Weights of a small transformer language model.
Size: 9 layers, width 256, 4 heads of 64, MLP 1024 tanh GELU, vocabulary 568, 7.47M parameters.
Architecture: LayerNorm before each block, learned positions, biases, tied embeddings.
Training: a variant of Adam for these matrices, 7013 steps.
Each number is 128 + 32 x the weight over the matrix's rms, rounded and kept within 0 to 255. Layers, rows and columns count from 0. Numbers have three digits each.

# layer 4 attention output (transposed), 256x256, rms 0.0464, rows 99-127, columns 128-191
098110128123183197087088074148161101189138084075130185126064084150138084115109180175163107130112175119144125121098126159161109110118114116137163163138104169105071156068139109108137122137133121
129124182161098108161077141118149151144121179186081066154153166096138178144170126068094137164130158178131113137098126100073104173152086164114137128099155081146131110104094184114137145165158157
000135116136114124109055087143115108159108105090103143107137100160090145143142101141096130116117151082075115145136194077098154061092133117130141136106123126118215098149150130165113177146084156
021160147135101164115008083114119125138106111116101124104118151098109154139171163109075140113142160159113126125114165131100117094122104152110152148088156125126236118157125124159106192203097160
142155146122105036076163156107155136062120082167112200134183055128124155149133125150128153126131111115106130145146135141165149159117162071183101156134121133132040108176122073154087130121111116
221112153153168105187182119150121127108150118168159125116160167160142086120091122123145143153140118135095139140105134162113049174145133131143095141110148136120072107119149131090147130150114134
061118121107127168199120101150069145135129160131120116110124149109125149113135104130102134128089150085119131146198144150107073151144122152119141128125111128123171110114167140154135171178144149
167149150136149113141140100143095109129139085104144159094184136129109130165089118165135108138108113116083140126116163126161085108134147130109107080098069124134138135159219099096114151182079134
140109136131171163109174120092169145113097135155151109169108153085108123126095147127130114163180118189141157129117099097090160160093101156094157126112166128168160123089131158136125116112133160
086123157156132106089177134173094115123126145159108143090103189149113093124066094138084112152104167103108118091136126150097130072141141110086093107121104170179144110116115143135156213179132146
122140128168171046048158103168167118117138084104170176104126104184103088116102160188169128117193093162109148093059117113149133072125142090138112108113093163135101201139153086111112094134074117
154113135094135190207040101093123121172159126085137117112092099122160071094113104126122121137104096102119111129141135147163104172153172163152188119132115214177021112164124118110100131140132126
239163192112128094193204110147147140142155132200157140132169165158146137124143143127143154126121104131091144103199110111147039167148153116125116102173147141166108109127125064142140103134132129
193151179120104111088155192127115129093140167147081128168136226137139135147086141128134160150083121149144110146109095106129119192155153165068139136152152135135115102074074147070182095172138117
161136082138127076098172150180121077087133078119151125140107102195170119061139124133150070082195130108098140149088128135112148084123163081130098135097121185173077163171088054145118155146099110
103125069141104166163152155116141148137086170083091106127082102100152132142175122099116106092124150130196124146136136134108118116125102127102102119100150056067138117104108198134133125076156155
000129103144133085000086146126201138116094112124122131106134090143110147118147137138134161085128116098124148133152151114130196064071167060149118151129156155124230135167069076148127168100105148
118132170152144098118046128097155121131094117061126099145148091122118117106124157159118122171147089167183097135097127109160157123118103162183180137135146124116179144140120123126068105124117135
129181089113146156184093060092098098110116098080169123148085107109107035111096120135129096166091124153124132149083149125147138125085102112141098122110112163118087141175197126137068138147101154
238172157125130119165140106132136152112143120101121086117169169119130101131077123101159092126102097183122141106116144123169079140144082163090132098116109124119149147135187138071126118129114141
038100192134085062016054110150115127199118115115102160134168098158145154141160153175119151102161149106104115109131142103132143100129177113113155137107146156134116149108149132111140113165120107
113109112108108184152164139107120142166128181136129107110109156086142161142158129094100154134104159106169116129176106172106151162151108178124181129123165117119061091095105184124133155111170132
072076120147186169119079081146158133173136142141085132129094129116121080134136117118123113107152215131117105113133166168068144097119092112163090132137127152103131103080146153137138115100109127
121089150157146130156220128160106136130134188130133121094133127133125130144100102112111130134152165093109124145184145158091110153134136141098136084160125127169095078122116163148166117069116154
014134110121108130111069173102051130130152169132119113100131160130077196097141099127083131149106143106151112146143108136130165141155135160148134125125104105147113093117109158142134153151165145
181111156131114107139227118164172164119134139126139160134099146142129128144122116164153115086098114105096165134193148118118075128136160098135134078138129189129136134135150089126165139095121114
170147160145127129111178125170174140045130103121147123150128165134112112118110165144187131113136147151104146142096133109121074158112130134040150152113088118142067139135085093118125114133103177
035190060103104177147093098135120118093091126067106136134112114136092113107135136130120126102107088122110165188177156083141140082071104102096162135101102117106246154171160080176099140160095156
168162106108099173186160126085117148120095119123196098167054085114141091109135101144129098137117115121153124141111132072135177129133104141173106075107071152138126177153162152156065109066165111
# layer 4 attention value, 256x256, rms 0.0201, rows 100-127, columns 128-191
141073102097157148110146139114098089139134092120129137148066146158120092103082213115079125092119133121150149155145142106135112087127119159125117119100102168140125115150093135176170092127124114
152166099128162139120138166134142142114122134156131103170098080111143187134129102179174127166144127146121132099167106159154141131144144112144119101117162137110124155130108123148137153083134104
153086080122166062136139151172133162159140158165135147191104104164130165184127119138115084166052093096176153141183139116088141112161152124129179105173125147167099126109128164191143090086149124
126100084161115185138118128159130142204030118067139112121068146110143134096128085166153088135081116128111065088119115143082137126087163151137115116091079138161138125147154088116121139149159086
122108159071100112142117145131133132120107111113114132128135066127110128175148119146116133123158167126166147112139157125133147102107167151162187178145108156084145114133143118184123171126170094
163207138138142106104130170090143121115145139190156094164145068114133132138140131082117122139142121139142156114109151124156121085110115121135136144125138151096125138116086143138147156118067150
105077106141115103103101115185147187104082155161128111124104129179142135129160098171137112153114117134143119111136115126116149158121095142133179161091116161081136094145098136192125117069124125
134063141072113124132118120145116118119201149096106171130122184148122141149085178083137135098053111142160134133158087142131138094135118110131121163132094075109137123120120141089127089140179138
112156120093104096122118115082166164065197117170143130099121073170135162119139132132098163128181115112163171177088097138159137185138146140139132175120185226104150158103110142109112081096093106
109100158130088122117108124135114203118180113129109151097150114171111114166148106110151089099070142117157157171159046144100133137096120105114147136141139142064126088105108131120102143123190104
089167161125166100126125110120122134127112125113150137198148151190142185113168108134091097144108165130120137145119142135099126117113114157114101079053183101128139176139108095143193081122098122
111071082149133107153119125114134140094072123091106132118102001080125115098129144100112066144114149123118110155087156164145118110101178167162142157134097136145137089140151127134119189201137080
122148109145118103148120110117140199078131106137118142043116069138152093067178121084093140178173110101151122163053143163152113129149107132151065125134094186096127134139124139178113132142149092
138150142165145137123117128126129125119184094121122166094130105128096121187064139177121137129114148131156109126175017157153123153146132114122152073146202146141155162138167132081129138099145140
144153141106134180112117164152112115157179118165152076155141182111103136126100140151170197114124157138098140179138088118141155120126097127094136127145125177131118136125148112101146139128110129
139155096172101173169159133157121127150158164110116181133101164089105106133094095177169113148106167144075081070148092142095115132156163140138152109156099083171119100149179144120094080170163068
132051087130113106140130117147079168141159130177123174190128164142130146147149133112140085105062111114104126119131125164100095107154130128132136100086154108107122153110119081135146094162169103
153089168084166127098115153160117163167131087150113098168176116223146163140146116154170116075126089126130106155144052135117140120139115146083152140075149116095144096117085139171162123057137148
101048148120104174105103113124124137146113136168144143149083148184118105102165114106099119106136140092165129176094075150106161145122086135101164131073111159096109131098083107161148073101168163
153171069155126088127138106142126137036152104125151144080110114122130168123106130116132095174064074108119107101138162141137133132101154129167105132190072111133148100153117094162112155156147041
144163150123135125122141115139134116129129146110122140209090147128111128102123135115117174124137133148144136134131216100133154103155139100136094146144107117135141151132135132121112075177104110
153202153082144111112106158091114048096139118129117033159153046146147149115101148125134138156147133146136203143183090111173114103146150124134174146093156093134142137139142126122160224083115141
112178151087128124141128150083158092125119125146157121189141097077147140107100192112059215129162170170113203122088154117159155124120151082138093201084086152096137176115147137137150187141098101
149129115113155136113137141119163137129106101212142154189116128091145111175130183114081194154138084127124148137135160122198098113094094148129078107171150152083121114151132127165071113093070068
125187122154167119136082122160142098095153148098147157073133061102112133093134110124150152148197150146106108050066116143152158132115140095139142156099141100147134099107117137074104147167123117
122117086117151141141107158150097166139183127112117163092099100099137100148143054123112120163165131139173157138136091168097108120151144152145108170147121175119148099109136167133167147111135121
143120152158132119118125132153117158131158128198159131136129105123119123142128104142184102132092130143128044084109041132135124163148099080098111109146135097102134133115123154090139127077136152
154083145156189163094131104172134084138163145072129166170161173151106166133077186124197102054131074146135143118103058129128127137120098102086111118095208077086148078112126119041150078129091164
# layer 4 attention query, 256x256, rms 0.0347, rows 128-149, columns 128-191
062109137159137128107088117141147140126156136126103157132094119136109148136172119136130144115123154151095154104123119122090106099098126112093110160136198141161134143164072098133105128165102146
051156066153147148120117119127112064044171130118069135092159132102119151066151118159119153159173161143112140126170144102178157052118097112086083139122172156134179157198088104189192157173140130
163129156145136146129116164181157145126138086148095154110158147098126147113123131104092104088078104143151115096120114138115111159137123084157098113124112145119136138115115155119113137160123100
141102137173171133136128117128133157111140090096110169154086138110119111133067138149132063123097116142144128145089104142140099138118122115119101143107127131126132125172130201144146089122101136
155205215090115162166132070120165163146062112164162078121208158159164106156114121158133134162141014130140135145144155155147095163150121204114183164142158147082174102142132116132116110099133153
120194099132143096030119153128124126131130127100134142119100161131128131097129113138112131174161117135180101132148134163151210095147139129104157129096110144099086159138144197138161133144135129
183075130121143174143165147170119125173115131109144158165084139153133163143079149056093108070107170108168114139087157140113149168128117151132118064126122130091102143067149200093161108073077107
175143123119102112125152098091150160142091158127161095143128131122148095158099138127132121127119083115130140153129162132146151167139152161146139110138084122115099132112155139144132092084103108
102103107098145107125129111112073090118136167062148103136064084143143111140126137148150134123162191115121123168137139102163164100120145153126158088117163112139125123121134145139162129093138140
134182116191175125102123130124129126088131152112176107101120140168180112106149112149134112174154142165097142107084070119145124094147123134096136138113147124129136202147103132105108134163105134
089136103071107105104141126118092109142119145097137136139104084098106154147154130158133152122177186096159106135195174136149159059096165118136131114135118107108093125132118090163134141146159134
095165155131128098057089110145112149149133101130103148111137099136108144123121131132105110140107086136173118107127113160143169106116107126171113115120109132071124128140112154097134100126134128
134128136172145115112102133148170165106101076121097144118131126152111149141113131090110070137091114131118117108122130121128120116111117101167097140114081125118128125125102133125109121165147116
136113129107109142136160138091092099119140148116167103132104122106163106113145127158136151129175154101132134149166139122161139123172181128149154129154140116142107140113147099155144147103137117
163110187132136133140095125148155143172143078183130141095164124152141150115134141138106119098097085128141118101105105172103094176128142149136163149159136126115139115115115134098056123144122114
105134137095103143137143157105101124147112177112155108125118101143133132147168118121133185127153150102125140154170161140163158146126144126119143099139123122114094123117152078126136131086142124
140120174079079116091137154148094153133145149136140144127105089145145125154156143086132140123114123087133097132149131191187134186140201147139129114136140124097055129113128112142107144073120102
083114067150134195176111141145114071081155177094122126111102080121076144179103143143184111110129216116112132176147102075130125093081100101131077063107134092152185115141142097091174137076106129
094149102128101094150134155151139119144136170114118120140123096126115134139201119159143166057128136102078140128162163086137108103109134086155108127167144110111144087141122068137119147100146125
127113125174146141115094114115124104120137137110111120095125113131137138125107138120152103147090155149138130121050075114116159096154089159140151101109117157150158167102124133096140128125109126
056113054171176139112115181178115068108188106113065172126071103100084150118174131156125129120150216123073103113122104112111121062068117049107095101093136117167134084150097105115126147167149115
137166140175144122102118113130118108075065099102104154138135151094149126099108130128095118144109095184126136142075074123167136127111083118102113123131111110077141169150121149121145088176081137
# layer 4 attention key, 256x256, rms 0.0277, rows 128-148, columns 128-191
114139137128119119255142128144146131128144112150133104128172170134144134108158119130133138113149129102123140137126130081123066140138096129150143116123135162140213105140088067133152125121118121
149146150164122124240174091131124152148136142152103120128133141128109154146139133127133126107090102134134169145144115108117070144153083137171120091134134150138248115123122131121152102113115119
156115177135079131182195123170113114102154124179103141088153138130172121125130119120136143144119164119130178094152108152145106163146109131155125059137109141168076095131143068094133148089086126
140130124133120177193196158146098135116147116112105111135161145128191087104131129115123111101142171115116144120082141079163124107122096111117082086121115114146111133131155066108155122125106112
255124125129134140123155126105119123159110100131173114118135125157148125098118122120120167183143088096069106154146088219116111174144218123126161157143124114104000110092139168146128135145167125
000095095132141146028035114148119106142115124112050129108155130133111162139124142123099104117096164175104154111099133106118185061104069116121123132126123126141255123119118132117140132140135126
125104122104130157022106120131108084128114138065137172145116148114090115163089127133114106145122158155138094105162126148146184094143142109126102131116143068153029159114159154114114112114122135
141149106130134124000079150145110110125108143090139126128100128127120118127084145128133140140123144139136098129108115172135215120114160119094129147114124114134072148113152177120120153149163150
094153070176198153072096135110102139107121149044148135159127146102101113138091128137129106149166127134126110131097126107140184043126121095080089189101122093162165162134150204183129123130158128
138131131151165127196181120122124125132133118120083114091146150132162132123131144136124119127122138141105163123101130090130039086120055119132124146123123157152165107141149068130144104145120139
000116080160152093065006117130160135198113160108126112134102100135056161132131102142141133117131115106147109134153160102068196080111139116103110140133156120125235130142088163128109136142126136
051118123113130177111034131144127112155117083161068155111167128143117128130113136115094137143156147124094170101137157150089168119111117115142125115125138110133226133159104053121153114167133118
140128148127101131180136136120141083105150100129096135129166134132151100147142139122104156126143113111152147105137146139099113142108126139137114072113132114139173118156141060089126100123082094
109145084121151076035096150127106127154109170127170118129104116119106148133124134125156127132112136142142114144121106127107160113127134123131138169126110117122085142104113158133103126146151141
146129190119089124212148169168121122159128141202148125124125116179171129123168140142095171169122132101064128120182147180114050170153233105181146136180139107106015101091121035134104160142141085
097134102142136088046023134084143102128112142132148123124099126133086153140118130148122115155130127139137121134121139126088187102134137132121151145132130140122119139129110181124108137131112166
022138111118109095000028116122133092136124147131141143115130100135077162141124143153105132133145140129117130141154126130104217083106128111110134136127111106144116159131077165117126120147122165
255125143130147138255250105099117149073125154121191114167143152084143070135101122112124103127147139134145116136129178053119079127146124186082132148157157138144129179155189134130128099103092153
198164165148096068185145116103164189109137127157159148116094103143160104111144110115159129168153146110167093187172134132056129175152167126129151182145156134117157141104098138147122141130118141
217133127114160163245207111145108099115126086113100124140143146120165081145085150128125095154166125151102157075115133109148062094148108157135126145130124078154180124145172090136132113158135127
097127160172122125247176127122164159115139158153103114136141134127145147133167104103131111069115143137140141123109171077128071097130099108145106068154129167142231133147135061123120123121092123